config = dict(
    norm='layernorm',
    attn_scale=0.177,
    learning_rate=0.00407,
    weight_decay=0.11,
    lr_head=0.0149,
    warmup_steps=200,
    schedule='wsd',
    batch_tokens=32768,
    train_tokens=152600000,
)
Each number is 500 + 25 x the weight over its row's rms, rounded and kept within 0 to 999. Layers, rows and columns count from 0. Numbers have three digits each. The size before them is the row's rms in percent of the matrix's.

# down: layer 6 MLP down (transposed), 640x160, rms 0.0884, rows 406-448, columns 0-159
# up: layer 6 MLP up, 640x160, rms 0.0938, rows 407-448, columns 0-159
down406 093:496516500462492516486467516504520516516492524480471512494529517522464525463494467451513474477481499502515544517476468483498450526500577513473474493517572489509503506518466491498541508476504512500531533524457526448539474521515502469530501499505483498460517513517477475514498484489493437494504461468471502463465520478519433479527515510496488496476502507557523511490481491528487473451525507499529528521490487481493481498539520530491507543507485519497442481535493515491496514500513502
up407 095:508527517485471486487500473514512491519493510513509504491452461497484478497502492464491588492479468507523493514510511499493483511459458502525529502538537520496516516492496473496459483487526499478522515462470429473493497483508495460478521472534512465451497517531477538492448472499470485464504535476535480519498501502538512510471505499488480523549537497491457480480483531499508509456508473527502506531524534466507443521526522486507499537491540484474553526509513533544486496493516513
down407 091:541543482518550491509475531501477477508490514506506508495522483477517459470518474515520495557441512521501481508532465501480534512498535511501459503503472479499505450483505492469511541496537534515522536526446463532524538479535520519504461530518489498559500475488502521464548480529499472513520552537501483544527498505499499480487539499448497506559449475507498486505506481515455531511498522486510488517503525480487523502495517521515516520527496505507485525518500470457478485502481471
up408 096:472487474495509510554485511542525490498471523467503535499523489485469504542488505486501525504469561537473525508462513472494457464488533542499541467513516526514424523473481509470487512540496527471487476513498509483518465497475516518508438553504529493523534513471492482506538464483528493550506487503543487541479500484526519494512515495504514492455512460484503509462498483478460528488524478533493504514514490494440503509487472485503555531507481488484489523512502487494517478514479469
down408 088:505532472544550494477510491470506490529478489499492538513515500518491483530525436472499546508507480477489506478475514500476494513518485465518501499523559518481530483516483483476493514515492479498514508488478498506506516487517468495499434495499538534544519484526497551512498526554495487509527540549517528445487490476577497502523493482536462509490516493512497536468523514491508509424490529527493488500489489492528489496560500499478453518524502507506497502481468498460513456503464523
up409 096:520518501523483510521556523528540468493524458492500529472506476510496493460527490491511499462472501507510480505488484489452462541505502505433458507528520488525500554479551493466484560529497510492553526498507510522496486503535534513504457486497461474477445509463464481499496532506480521491531503488489473473492502524514469493461496510487504504502585486512472503504493504453502521477505488527506496483464525494517533514514481496490528468496502461478457503466475488502481490496513449
down409 098:506540482514486483481510509503459534519531525501505493496474479510481524535478483496514526488537486485465470517489530548519491444455479524495496519490485514471494481470465495522485482521502501511481473509528531516545534483450437512535525564479511481523536474532530448478491481505501513500515536535526529494497497499448531546509495515494497507501434477502514475502521508427505515489533511485511493481533515500510526526465514512522488489548526517480527513526500511480480503469520468
up410 091:506480487526509482492496446465497491496467524504471449484467527530429538507494494519519518523495515488530461526501498486541483524507468539506501519513527535509527501537554492471490513517482494481527446518474504496495457500451527500511474501527514472537502508473475488503445502510493499518502451492486541464457499499467497527506534452479545470523514455500496495519492548526473512523471516451533512504501531520500502482503520493486491488498523458505538494528504495466490459497460499
down410 087:534518486494488501486500462529546470469425498548498471494524463479464483496526520504477506494506474477467521525481495488514491514508523471497495475486527518525481439533478462491539544499551451455491483519475492443519518533464495529514475485485503506484490520520513495505512531491461538512499499524520551496491512495528493482504487483480512504504468510486510529493519485476505456542465497531527555477516508539489527484483546510513486474476509506473506521479494493499521443479472453
up411 108:487477503482479538473448506522498515490476440527515520532509531505479490514488489500497536482450508481483458499512516513522511532457511499524466522538515483504497566460519511457488488538502547476538480523500470486538499508529496532499510465503481494572474505531527511492509507487474500493455519507484516532486497442529508463474462524497492503504555526556477512493478502463530481513481486494483486538464476522475503498526499510508451487495462491498508527468511492488470476536515493
down411 115:463487472508506529498497502470509490485520490484529514491498480518474480487492525485495553468467466478542492552500481552447508507510497492533516485533496489524485496496470528500481480502492514538488501509479490497495496564477509545532534454500490495514487522492497464475507524515521510494471473480504498536525557475478489483508468544519489494485514526464464535518494463453494507513463494499471543509495472553509491535520554541521529496459469471535470492513540528500483478540546506
up412 106:472484456485497467541479471519512547510503487485481476492459508542512520505518493522509483502469477487514514506489493552510467527509518498494490509511509541524548532526486508517481546475497486530491528489462498543470525501502456506480467496469458505473485487505505489482476511504475519521491517507512505464535471526506489471477493494421516469484562510527513556485488513515483548531457473508508509517506554502517488475462548510471529530488472481483488541503511480509444506483528524
down412 109:473463520510527458501527537519525472490469480520546534498504490455482472501478474495501510534485485476496522460489488508510484511544546497475508474552483498483504528510456490510473551471487530473491554499508509512522467487449489476471518552546464483519479495498488545490481501463525494508465528530504526487483471561459474477521497488493448520520505496523508505522485478529502489446472496514480468499486502518498534516510485492475503515495540511498524474506504530448465483473477522
up413 105:548516498535560493474506531484465510508486531487540456471512424532520574496514483504508485516510503520522501489489513518453462480511473464498531510482514492469502556470507527493504517530509530487493494483499486523478470518528502516531492521510512482492452502516498483520469512557492507498490456432480494478484514478523518515509463498498524503473501515505474477527477466514485499455497517467497511500468500531515536510520534527438482508528506480494503542499522459533490506463513481
down413 100:520520455494479512548494513511503492457524538491475453544538464533508494529531534533500505539527466490511504490509507456476505522497493500520511484500542497437515494491488534526472506520462565496480506518519487503505470496489517429497510492520510511463548502516501481499506435495455483479513484476521463505515511510489512491506502476504483513510485527462515490501483478509500538538461481473487479521461478533537542464490462501469501547486503465504534526503542513523490484471523504
up414 101:485509447470528493502539504509539516475539543504525507540487463458494500500494503490450495434491502468475528475469491500503496531511482493510496526473508538532478475503454491483518471526515547556511511500498514528540530516480484508509514561484477476478473503505526463476523508492503521491502514508537462501488539489450505451498469488527514536530493517483502485500484494499540558476515500531509508517498522539467563487515524526506505521492553512469501495503500491460496479488531527
down414 107:510477549510473492485450538474500478518534476519472503532490519470523467514562455528481470510512481470491529549495532500488528512466519503517477457497495476497506474487483501511487512502485513518525501489538495490492465531495473520510453483514485566515489469520552492442482514489485534493529537549481500476507503532477545506501507493475498551525504490499504525462513524515465499499516537496486504486509484498492556483472516494487484522473531526464459491497537507521531509531445479
up415 091:516491517466515532528493535502484490517522489531498516562530493526501501530517522464542463475540489516495482559514532520507516484472484550497495517467522449502545481499492492505516510507504524510448534526479489499514486510453502486476488491542548532432498502518499558471515516523459473493498505514527474487468521510494488451485492495504472471495514505478510484492501516485501489507487482533516516494498537438511515528516524514467499472465479539544481471508481478497477475528448533
down415 094:479486554550460525486515513442523498477520465531491521498510493518515518490462532466465521473473537552501543460514510482477510459485511505475495475520508521520484535453503494464456490454517494478505514518481519548519500524482504480464535499516478515476426478472529494488485485487519493500474536473494509477491525515486495479479522514516532463522492507534508520510537533523498508519477471492553488477475473514516478527502507483459495497524526497513566507528479510497490521543518518
up416 097:529492518497512500488521543522528519483476496506511453497496549522490532510498481543499463524510442492492481487511532519530481488525492447517483522487476498498540475511497485492532489499491509486502521498505497546530494480509465467487522465479417456482512553525486558485506503512514532524508530519493465520477513466503466492518514529533548444544497495526486488525486513531472494494496527513530469500490488455489541536495524493496460485505517450491494476509490490496491484510552544
down416 100:466553484465479511494498540474530499527490496510512490435472517498529484491512529489515447497492529506485457506511492479539488486494509484505479496501555444498512508499501480531493491506542472471538441493477536510505493467496521505520520490461534529496566470492516460522495472489522497553506491499450492502473514507490460499497496522480477494510449467505543458495526513512505468529486508488488479473481524494510521508517514482530485502549464537502504466462552513488490528543484522
up417 105:500450486474505506510506534469506456493491472507511502486540485456534551504473506466531497465500488486459536480506503564476487476504546486488442495462504510543505497495490532514475515512485474498560527494499505464498515534433512501486478508525466568506489522470565484511493489508498485515520491484547535509519520467486498473511506504496492474477476494476498527511483521480534493491474485529524534520524522467475531518445532489514487529489497483507478475511488462482492478473510478
down417 107:534534459533470490537521518496488490529509504503468511548483480522442505488500473473460485500523490462525469486511444496482525467490497443493487526547528497483549503495523502516481461542494545475533503502507495504466477490512500488498505507531504510464492506502484508490526541492555533496502499499462509509499558472518488493471470508499501502485537479505505481477496463492512550494499546462468525500500441461492435524523504485525486520504497496476491547494448521499496537514499496
up418 102:471498495461543562528532522496508489504485465502535521503533469511477481503465540487508485487510532489507522517480512467503477535538507434536503518502507508493515488537517532517469555514555504587506511514482493539471500502459485490493483521497454506497482498501505487529477490523506486476472508482511513478507497521468487466504453484494510513481522494473445497512490499473495495489541459540519468478461533544500512483499516473508488502458457501524500539458505527463515472501510490
down418 103:524477532479519481468478478445504507541515527512479455491475525489473516492527494507474485484494496509488510504489490529493496510483523557494474538427494461492503467475475525478483534516504494480507524470544489493445503537545542503487498483521547509480503551497539498486493499506532499477506519503554536516474456509536522519528521499482481529530483509479490495498511518462453468501487516487491494534501486542518537459515507510496500459558472472499529532554532497489495500518509491
up419 094:514474474458500503500499530444504508511507508472502462506538491463478506490463515511478536519512484473484525553532505520482505478507476487513493498497476467477511440466514533485510483497460487514505518530442470492516510475528492453468494503508483516473530507529497543487474505527518493495531496527498503509533511536498473442495501469471519465549504529529488501510490510459477522508469492539457540507491557477522509446480514514476508512501526546482501503509499492489532567448515496
down419 096:509502529473499535484511512503482520476492515474518548470452496449513459518527504440504485501476466503524505487514518549487459493471501505464476515507460497512478511478529523527471486478542483486519486510492540432501483503504479510511488538491527489537490503525506494539520499464476470509488501486515505449469506526472499543445494527472461474476475532467547487505570531492508497546517522512501511487499499513490462513499481539515531475517534471463500503542472529490513488516496492
up420 100:475516512521484490520536478474492484498494459484479548476541497524548475498528509534440497481519518514524466558497509522495518517454439505546513483526509479517515490476528523521501516447496476513540517523523463545505524488453530479476468473479529487481495487486517498530518499514479497494514549523500492467482515462522493474476533459507477482518526465491480518489498568514459530479482493504497539532500503517506500531506500502500476441509478488518508541515513500515478539495479527
down420 094:446518479494518474517556484509471476502466450472502517503505444503500512509479470534484462512519438521508507464462466482510517458479501533468518489508501494510478487508488536486509521517503504502537440509485485481470499483483537528515502508465481484479486539507525485522499486527516456447526478510468494533496521514522555521497505510527463506478469489477534482495546517481502507533479528500504486526501510488551513542458554492478504503484498521496548474529472473512496475535482472
up421 091:504517492489497527503541487550510518458517512497491541546530507472489521494511504488493511537526503503505535524510503458539486493539504470492508554459510479504461438521481542525524543468489511525484532462501517489537481504481440524551486468513498510477515452480528480513511512518478490530481493508480523522484503505505485461487517529486498510490482473512534515507477498505534494504478530516493514475478487442502509548499510471490435535520548485502500539482491503477534482457487451
down421 087:529487468492475477500491523522521505490523501514505552424502512510489532501544512529478461493481491468497480498472526488466493491471477476479505550476497491493520543483493494496490460497511477482481508477499495534508475477528486496433514498520514514483497544476506447496510470516538477450491501516515516531540492491514552521528495501468480512499467520530520477538527502490534530502505450481509507500517516558502507527499469531494483471488454488451519545493544447502548507495479492
up422 097:491498474528522516494482497542524482499500514522513528528510473460480478518487494489472538509479521536511480470505511494542537430498508513520494447515483528459484491469494504455490521477546480521556507503508534468525498521499515522489514537511517496490486488480510497505530490486465530532486463460494494522509556523500549505558551503544494458528493456518497468448505513493484502495490445518482479512509463519476495506491503506545516544525512504498521531475462523472500471472479510
down422 080:506504477514494496495496477512528516506502517496538504478494530518487526533542501526520517482529515496524485532539477562492459503497493529519484540496562472495529534513469527478481491522482494516485512509514515467492496494505518480471494486516534523505515527483494512494491507502505507554472527474515515499465490483518437511508497523530514484490488524521544450514521458564580486469495496523529501517443504504502481465468500508498510520550476505530556502505521465467461543511541487
up423 103:534459493479512492530517480469473502511492522493463463502562497482494505496471530482485456515535477500512492466522487527496485479506515515445525486473499470521504511471511481525495477492482524533486518469476511517456486478504547473511517528506518470485485527545513516490488540514483517514518483531453522517525493528557481522482500488453499538466526553535494475502497548494523492534479529444525452505471517520507471470481554527518474495552511508501502494508493503483509470549499526
down423 102:504507476503500503441519503506515498443501531507538453473504494523493501504496527442507510515486503501514493453495533519496506468477537501526498482493474517520479482562540535470508487519503460497515527529500525487515540503521497471495473479528499510488486502470502542459533527485516467488500457523519466517497499534510493536538442473554535499471510473464507517515489523490491540522561502521535538502484503491530503542572522493479517490508459470502484509501475494534515507498508469
up424 109:531465458520528545526513528481469471500510488512545483453470447513509441520487494520506509516508517446499494454506496470478514474505499465517488504485507476545500472488521464453517478494500476460516512529545487519485499481451495469478522456509474504486495527463487494508507526491566512507515498528498535512506477476527476517498537504511519545498475512476490504495450478535472531531479494541499549516510542519453519496516489505465478507481486519520531522525454495492520507524505498
down424 110:510533489499502514506527526475475523507477505529516510525526532463516545496491528521512483551468500509503511531488513454504482521458485531488486476507439524490528469515490551516458529469520500477471511517533536487500547467507511507499465490464482500504497504527472494494491450527456469501518499532507474532500467532435471470527498499514490497493507512458545516508519514539549536463485516509485494507491512484497531493519468489492524519545556498518466514519531510465543531515466505
up425 110:505490504478503532472537501533556520519464476529503535489472519503503480474499533468483503535511527532554513517512480478502499538501469518501517508497493458535485508497485471538485488496519498484501510518506498496491516500508494501492497528485518460459513466508513492466502527509523504460435527478522486524508512513483504538549481456491544484463507467518519494516427492529474507479491536522533469464504558507501516509550470494489460492486556468531515540474449516497476462506495485
down425 112:504536497524471495430465495470451530467491550499534514482548488463486495489452495513471476524483506499490458471491498479484542502514512522518508492475499524524496545492453510484471478497470514506539472493516490528445485525532460499494498570494505511527476502506508523517498544497502517486488486500462481565486484474525519488517526525504528496470509523486506506506477519491474538470514482551466548485498473499482504508507518478489506522457488488551501511488460536553486499505494487
up426 100:473501495502456479503537509472505499511471505505483516456534493463525501495495517484566532494492494471482494491488490498498517492461517482504508512498522456475522512557512465492537480492471508522485499461523535469497519504532471502515469475513550531488463477482535523520526550500491534485497472531450474503501492488462511497535496562545513505542436519501511461513491498538463511531522457509524452531506536515535473493499494509500490479498516543504546501493517499528543495505532506
down426 108:499479471530473527530508484522495554476518493488512514520511481471505521527559454511468486539524512527471520504508476503519487569549490532473463476488527555514529515513529561466444493470464479522497530516466528467511484481506498494479523502511484471512540505492485456516516494469489494522479536491515485468484514509502494480475506553515500501465492488529532520471483514505501511488501529494540505480488523531459513486486513484516481484517455457464481533514443517489527479507507506
up427 096:445525520480526499496499471522563481484514487509551488465470511495495482512498509474496474538508517475499504511460496527453457509480522541479520499524489496525505468484465472466490458490511440495486493515477568517504536496483493504543495515505501504522478481508488472466488482459501565516504519509526467510519496485491476482486513544471521491492488534491442482523519504473483484506496481481496549532520507520502487495490493414493493500512499506469510512510497519504486465564547477
down427 093:513540494530498471486496504551469520522471483501452509508542490489521541480490463489480503532503502511516526516470497547508536483514456522552528517523521506506493526510497526504465472492481543545478521530466551481519516440519511499487511522463524494527491519512472544475514479480530483463494489486480513460503496507512454548485549498507515504519484539472468515539517553511496512527488477499475470556510507515482505481467511493533533495479497516475496529467519504519496519466539526
up428 095:533489464485502497474531505485487523535470515463500478519490506482480473503511493486551487504449511528476526479489499503513496481500527539499464452490501500508502520503474461510517478515487506493496539519544522485502513570540539551511466491487535497505497468524475541520492495498520487497476488477497467493465536486466473481455485484517485510547488520461495522491490519523561468551507511485464496470528489495481493458512508501465502448490517535493489477518526457547445507523538521
down428 102:451481517495501489543529518509498496478482479505504484507525498494501479561498456482521490487498536468485500515505478503464517559537558534574501496506486486494516485486462457523481538518541464530478526462533490501492502532507479487529519496543542494539487480527540487516465473514449513511484471472499503500537494493530504492497458490514525487479485464560526520493511476528497480489513512487481507537450516501521509524554461481482506511503486478484506486481474486505535521538489517
up429 110:492447519490496527497518503477519525505555521484491572496527479535453486509524460503451465488552529501503540501539485489468507478528495511489493504478505500443508498524488493499481467495491453493465526521472483526541488506481498509505526477547487473493469516471464476538527501468529525508503511484516507487457513503481528525505494503507484528509485514494488456535450519470522486510536535472504513471463543506514540523551458528490504506503524520524461521489503549505473500486479514
down429 109:488543502478504537492508514515527502513500500508506489519518507509487484503478471503482510511465482458509463506483522507479487489498506492511513474518480446530510501463496482529540498496510524554517517522494453533497507515475482481486498545510463497514428475511532492499492524529533535498479494517546472520507511456473495500556516482501551520466485508483514491540518482478455454467549457521480540551471447508515509515477499498488470511501451524518502546532497486471549478527473511
up430 099:487490467482514499543530533453459511489526488546508508477512462521475474480509492508524480497521464494498488492504522471479482495538494502514484546500500516525506497535475506560498549528455501481504477495482517478465508537498481502471498482487484533499464494505503514481523508524497435508468502458518518489520485552492490462462520497555500521520516502475489500482479547501549494534462460502498461498460531468484507491499490487435547508536466490513535487474537516516506470504490547
down430 096:494489587512496498517534482496503523529462533478521486522510529526479558521476512501464489475496564495479461465492521499502522518516483538503526503504500446496525507503480511479498482507499554519531548513511456499514496497507503540529489512520519488464509470497517481523498500489490500457505485536499485504487475464546518536514490534482516487488503503534506495537480464542468480489533509524504567541532462506480504548487529490500474489467499490529469517518501461500479509474533534
up431 107:532453515513521464484494501527450487509492536475532507500543481542456477520464496511506475488481501494519487519539509531542493492517509516502454487471471495483529542526494504515489490476506527513489486517480509520530463488469508547487471507485517467458510530502494514490493541547531481476498455511514500529500462483518506479498517509523480511462521523532454471502495502463509524525478519493517447485486488470542505495513439524448513505507439496475483513493506465561506488518461533
down431 105:507488526501490507511552502535450518513545534484458470480518476562494482520465516532488500452518493534504503477499519520541491447485489515506533475510544445489518502450505541492500510478513529493525448508511464514549515518496533513537479487510534474524490423514510519486501497493497518511488502527519509519511517492501565514526494462501497514491529498475458483507507540471485519519505484463540495483546475495477518488498549495489478528457491516496505494528475533504519497492496514
up432 115:507488512499514534473478546498509490518462483535502455499559511518536482486482493502527524499508494462496487497483489456522483537542500475479482529448569480514528471480469536541533498490467524501543565496479504494497508519521502525497501480490463535498476467525473488484477501497520473509465533469520521513468497466469505499483511502532462453494517504493460471544505514497511526507481487474511523479483495480495490514463538502540528485501550494544517460493457541475488490491485521
down432 111:520491472490490478506500504473497514466477484468519496503465501487476509514494521491559443548486490475513499501481488496477508477473484455517527528545503489512491478510514529497546476479497508478548533499546467491493463541441487484473493515511496479524517506508536474475489560475528469502520469516493444515549493544497526510506478482542529497506528505525521511531514530543493538472517535417510488537523453518471486488505510505515504510477476511476524487483484494533485509500491476
up433 108:522521481510514439487494507557479546506505495473479519521495526498537489504495485501493444492490535528518493452530532502506497464520504525519490504489473495455516512508543512511511533485524485479499459530514432524454525525500532528504480526489497513494458511478533428478518504483481524491472502530496497558475470511525520479534527529500476467484491481490489452444478507531525507499495511505500487525456486488470448512472474541493520524498469493514549493482485527524497493500515505
down433 091:465511491541505522498542491469520462494496487481493506503488522468499496496535483504492505515496518509471532525482499482477524469519565501457482533498499484502515523515519509501517527514477477515507506463480527513491486561493489466515491496527496499476517444483547548523483527526520486523502499478516488486546491534540399537500506482530435514484498493480551534464528500463486510467486496535501493526470448477476494504499532478516482477516491484513479486516450488528486473490517513
up434 093:483524511476518510472534535504527508471464495484477473492493491454457497490524497454466537485511505514466516483505552512491495545516494511518463454496496556479512492500570524507531492498538506470497495513485494553464514547479531483534479486502502513501466490467451459491505509505520504465514488519511466547494476494515488520514510492512504500501481495483486504458486507515465466520559441508524467528513486486502502558466484484475483509498451534495501531536553499502513479508509493
down434 104:542501497522503473526554498528462503510476485479481533557476521496494454512522518454527459536587542510507503521496508486499489491512485527501519495510456485476462487473487488532470546520457511534509495499515472517510511491506485456482512523493492509443480492497521488483502503486438494518496554467463537514487550494481520475509452460540476512506507481515549530510521491504511524467467512537482508516513505512509497525504517482503505467514478465500522533500490497515490523503459482
up435 096:473472492493504522484519506482469510488484507522519523502445538514471506492554500480482516480508512545478517481538525532469470533467489471507539530488456494484511484522523507504482525455483543538507523507482491524570485490499520507477478511555531481506521470464516461461433489510476525503536496550514508512509519533504497524527489513516479531463513496498500451469445544499490496512537493502497480479522509496483512493525512567458510522501499498506471524520497515501533479495470522
down435 094:493534499498442474538497503500489463479474496522481549505529497460478527531482539530508471489509504498498505504490503460505504459502473526489497518499483503522516513497498503516496508525518464466526509532474491498500467579508512493494513507500537491515486457536503549515491544512505489451498493495518488499513525508502490500489558511481482449523472549536479523472553531497471520519530532541517487507474467536487526520470459479541489519513474490471513486517481468435464534532491491
up436 106:471526519466518517499459518507524535520482486481511543495528506439505496504485546517500508524455509490457528493500488503485483478504496501470495479516486535473460527507493467491543500477508535458466561496536465485497533536509482507530480497486531488499505505511503489499513524448476508507506490515497506503503517524578507467505483507522509463448519513537460515542501495500487493475460530526483561533513473496500509517489501450479486545468455531468496507451510531509506487478518521
down436 120:522510530463497556498479500552480499484500481459488519500494490496520524526515486524501498534535471516531509507505517494483510482473460530451510507476462470545476526467479490511491542467475526502502484477517477504458490505476481497467478496464454494513490501434501498469534504490563501501532507498491499524512491507497506487524518469480525503470500511535514505506470514484508496501574512517472538500451483470499515535517490492477541505498485530506469492493459558458537501491493572
up437 110:462462469498490499461458496483497502487441516536466463522534506510508500524478524537554519513532494527508477485496519490525499478482506511501495519506476532485530558479485494512487508465500513522479547500438502485537491493507526498519518485474477557502460490503524513524514527540489464489490506526523463503427469480494493487470477510501452495521513494526483517500513512474474480489503516474538471478442509540465500526480488504546534520541497470540494513472518532519473499515504476
down437 097:514463465491532511528507490501540518487522500489464474482488497528469519457526545501462482490491512479534468508506492523485461516515532498513539497509523502473482490490524563523465494533522530517508518489479515472530525520525490490477503529504457502503505489488497497500450514483488509474511488462536474528523517543505464517555461513493472559543503470484486490511435473479484536502531514498493544561510446527519499533496505506477490523503481450460497512447521495507492500498490482
up438 094:470508528484468531527479511504536469485447485515482492542512514495516473524503490505468462492490492503500437511505524416490524463506489529537519450499490520515484512481488478503468508487508448537506479525566484492504528517510495473475482496496564494501554509512524510500450526490470538520540547497470498471505475500543484505499557510493501476502477500502532494472460493498495495536506471495487503521537512459498491498479500524536497484522523500489517475485520537521507506454469510
down438 097:481509446510524490479478507478508464513506539506548471494484512529475495542504494484516544486492488464477554483499483512511490502494458500522445483481490453529526509471489517539536528547473535504488529527499547518481518479542507504475527526469494473476524497502455504482497489474501518498465500512475513503488523524473570506498501504533513506484494491522528519495471481483483481531505504507536455562536444525485452459485522508494527541501485515505507532520500503511505513489441493
up439 090:534522494526510494477519497505522505495541477522507534544534459492489523506497520480432486520518492489506475501508475470490485514519440496530505517459530516482499443469465518520505515502437523482483489490523440502470434490506520498491474497518516496499511482535517509478489453527512502496446500467528549515482489507480481512492447470509513506505517496515471504468461537520502473506492476527504506517489536503462538487511495535512548498541552496513487483518523507492487447528521525
down439 103:499523507493514489509498479496487452470503517541519485463475480470499514553470512549495521466479529512487531545551510526477488480522490531514451515465505508533473512494550564495507543506505470504504562506468498529460436531495488516475524470508486505509508492496474490468459475476482475504472493475480495518510463485434516495515507536508469519510461514524492505488508510479525512482487512511502534494503495517487474534461436528500484489520521534499526501471458487470512520512521485
up440 090:513481493480517523510475505505511509505467487475491478504453527547501537524513515495535439479518530429506492523479485535447532465513470556520487498511471514512472486460482554530477469458539502493515548479496498461476519490520500518519480482523502499489451542525507498451503533453480504512478495511553473509505515464488515456494491496455501492498505486498520484507503466482519500485521537522519487499523512490536526535496518513462507486548505511490501462498495530529521518509508547
down440 096:497511463509493506489524488464527493508517481535530518501520494485498472502443513459423556507480519522547437481531480483502476483492510479476512487500516515500514484541529508510512533491502498462512474491463497539513484498535498462511530476505487488536537479497504466524495530468511490522517508526426529502481493497494483480495494531550484485522496539443524493514493513510541514503480524512504488492489498501452493497492491468561502495477474444521492495479495532538465459508502541
up441 096:506539483526540498473495522528497438467496514518511537513526532532506527489518539474513489505574463526507481487488496472481513503493505466484543486457506456468508499491543507492485525472529496522494488520482458513457495527532475494509467509499522466510506512488514546529502565552499515462514451461505498461494519506540513538507476540491494466554507497472497481515481518502529458497488506478484484481481481503540512507491498509507495543491552470483541487479491514502504508531500532
down441 101:510537554515521509456493511511515466494552447567483527484497472504501469467483477542517510526526483484484487527490516490449538512520524527526501498508507473477508477478511492533507554499520511535497503513470511506572517511496561475523488517510515498485473502510523500491507512519511516501463494485492542513486499510539509463498461514488513492547520487503520482528515522528510538465493503470488500530509508528495529525511458522479464523529487470429519540476533523488522477513523474
up442 104:489501525479497497481504541483496469545498491513472504490501486472522523472478458504495490488487457501529537488490460479486520489526507453457508502518502519519518506459473497473518525510532492485533512485476456509505488540533519528505459521487521495481460486465449459562513472471510499453482508505486512477501466500534517507500468509480531530501486537468500476537470554485496520527489471486493508531446542455480511515509509457503507512476489555494525521470526514485452468521501458
down442 101:490501515496498534479538462479474485526512531485499530534442503484496541534520524535524510509471462535492480481505494505493508501508510515460482536497492472514470540471509515557521515461479545513538497572520499541536480501544479485476485505513519539512529503562515509447483520506516535489490519471482525475512432498448516474519551492495469495475512499490519517510513467504494490510502508523486497491553493529521477433484488519493481515508484479503488480496502517477491516515488479
up443 091:505479513515524485505493468495508523507524468483490477473503527540489482483497515458526490490504515495545513489498458512471552511468494502493513535504493523466479526493538478497483496525526487557487457491522494474497465466452508515551501468533509528509503495480499520488507455507515463520517463461492475437464515499534528433514523467498479479476495536481510462481491520512511533540556495489499513523490517506468466501519522466491503512478477469501518524509445506477509566469532517
down443 103:478503526486527515482506467534497511480498521521494508491493451460466542529488495504513523466465530437497509466537498500542440478501457451527498484468513487524519495510490520536485461521478482495480523515497519516515497522498478511496520529514438521484492495493517522469459496455536490493521511512556533533485480526477511485489565474473514546517494467442516542486532474497496503538527493518532549507507494522512508510535479556486483506527496510510501510494500525483514471492504485
up444 098:476485482521497524505520506538480513502487508530518477455481498546490456500550481478528502472556515493493472504520484505463489535524519478487467532532542464520509468541504512502484510509482507556478457509525499540526496444484463507511495469496477484476477483499515490486496503478515499502461531476503441499504511487525520487505456508482572484483526514532494497521507496479489540536518490476507505468482506502548471529471513494486457494493491495518489512565531470488477502458495440
down444 107:559526545508474529493477522481480529471469535515481464545488437475504496506509512481548519512483506492506487492501463496508497486487485482504551450455489466506533482461513472504545514496478512481482529457502496511508455484454501506488497513487459525504529515505512503479548482488508502453513498502472505498437486467501491503491555509507491445458496484527498469503483468504534479440520496527498526526483476483444492538492527504480476527519495486505488541513485501528503528476504509
up445 103:500523473477498489525515487536498535469497556515505515538488505481469489546519481512502513498457503496515497472532507493555466481484512514541525452474457493493472519498477500519484456488514500459504499479517509502519517496530513485463521492519483463517511501455539489492529525514452502524500536468547502503512559487497491503499519514506489495495509491522496484463495499504497444474509544492473500543449517563485516507535479534539516511509510482502560525490531485447476469492525449
down445 098:519475475552519514486485527535481518501500468477496528511523492479550454510512508477501538501455509539489533468454523493484480515482480476511464517486491486511447550499530544519528494454508489491501481515537506526482508527480486464518497475444535549503473478440502505527490516489494484516496508477487477473523521553572522488494531482502550486494512494481501491486533490512504494499532494501506499472510486538490495503488525476526483531432441534512487497517493530481520512509516498
up446 104:504481504487499513473520523551497517479515476509493468472507498480502512491547566506526463499517492512547497504467536472536509529457484532530550516516520484466534527488518496476523492471475545524492574523506466488477495495522488437470525506441462528479482483489498495514549496477482490523523480512462462498527477498499493470475504492508461532487510501519525475477478499496447496494521495503530517488479530491478513543498524524509472478484498485500471483517491531513520492507503426
down446 111:496479489437505505453509504530510468496485515509487534514549500532513466501510502527528446493517489491512477465485464477492471478484541435520455537512526474508469493481481489512511479498495530478504543506502504485521514461526543542469489467532482524522511536497465519496503491505499494484502513476507512507547495544534478500504534481484495494533513537468487497496493481492558478510492470431522475444508496512504499503460516484487493524525526496484549542460462519506483488502515455
up447 089:465514542517528486520530559522491496490486486545487515479465486470497464454479518500519506479493518476475487497452493531464517515553492471551520512506496510505472532474477514513503508543470517530509492494489468443505557490505529524490503546519488500472462496493488505486495497474462530532484509477474506530463518487490484529503488495525499486530460524518489501465477515534474523482526538486499479525495513522539497480515532503509491547463470478446472521464558508528509485482476535
down447 090:488500506493527495523504515482544503495480504482510522542472492481490493509508467538476479561494522478493505516487467500475469489490474479438519519505489522524520525524518483446471512457508505487469498472496507515488500522496487432587494438466492459518503514468509421528515509479514492500516488496515516457559528509486468489500505520531504505531544503495486499535516502491541507481470492510474466476491466515539507531510484507480472505524507493531481491540470467511471492521494494
up448 108:499488469486561486505492527504526501527506523511522523473433488492483516456493510490514481513533523486508481478520510477457448568494517498493460503523454524483499528526516537485533493475515500524523475436494449466520530487507502510493469506528532486499529504510490498465525546510501491495523499494499508465539519523521510524521443498466495517469526524542525464529519517506493458524533467547483504465537486498492513492477500468462474506501502486507506511511519485523560501462494504
down448 119:490487500531444468496534493486493497483530484482465481494480522511528479465472491468505453465513537488476471479471483504501476506552486521495495487502547534487480491459520531487513521543465455483497508501497464518515487515479526477519482478519487539494451508504521436524507515553477545473459519505529475483514552492540509525548454521462504498528496475517500510499526463515479523548521505453488521502488517557518503477492486538541524486513516473512501506507524515505480493485502498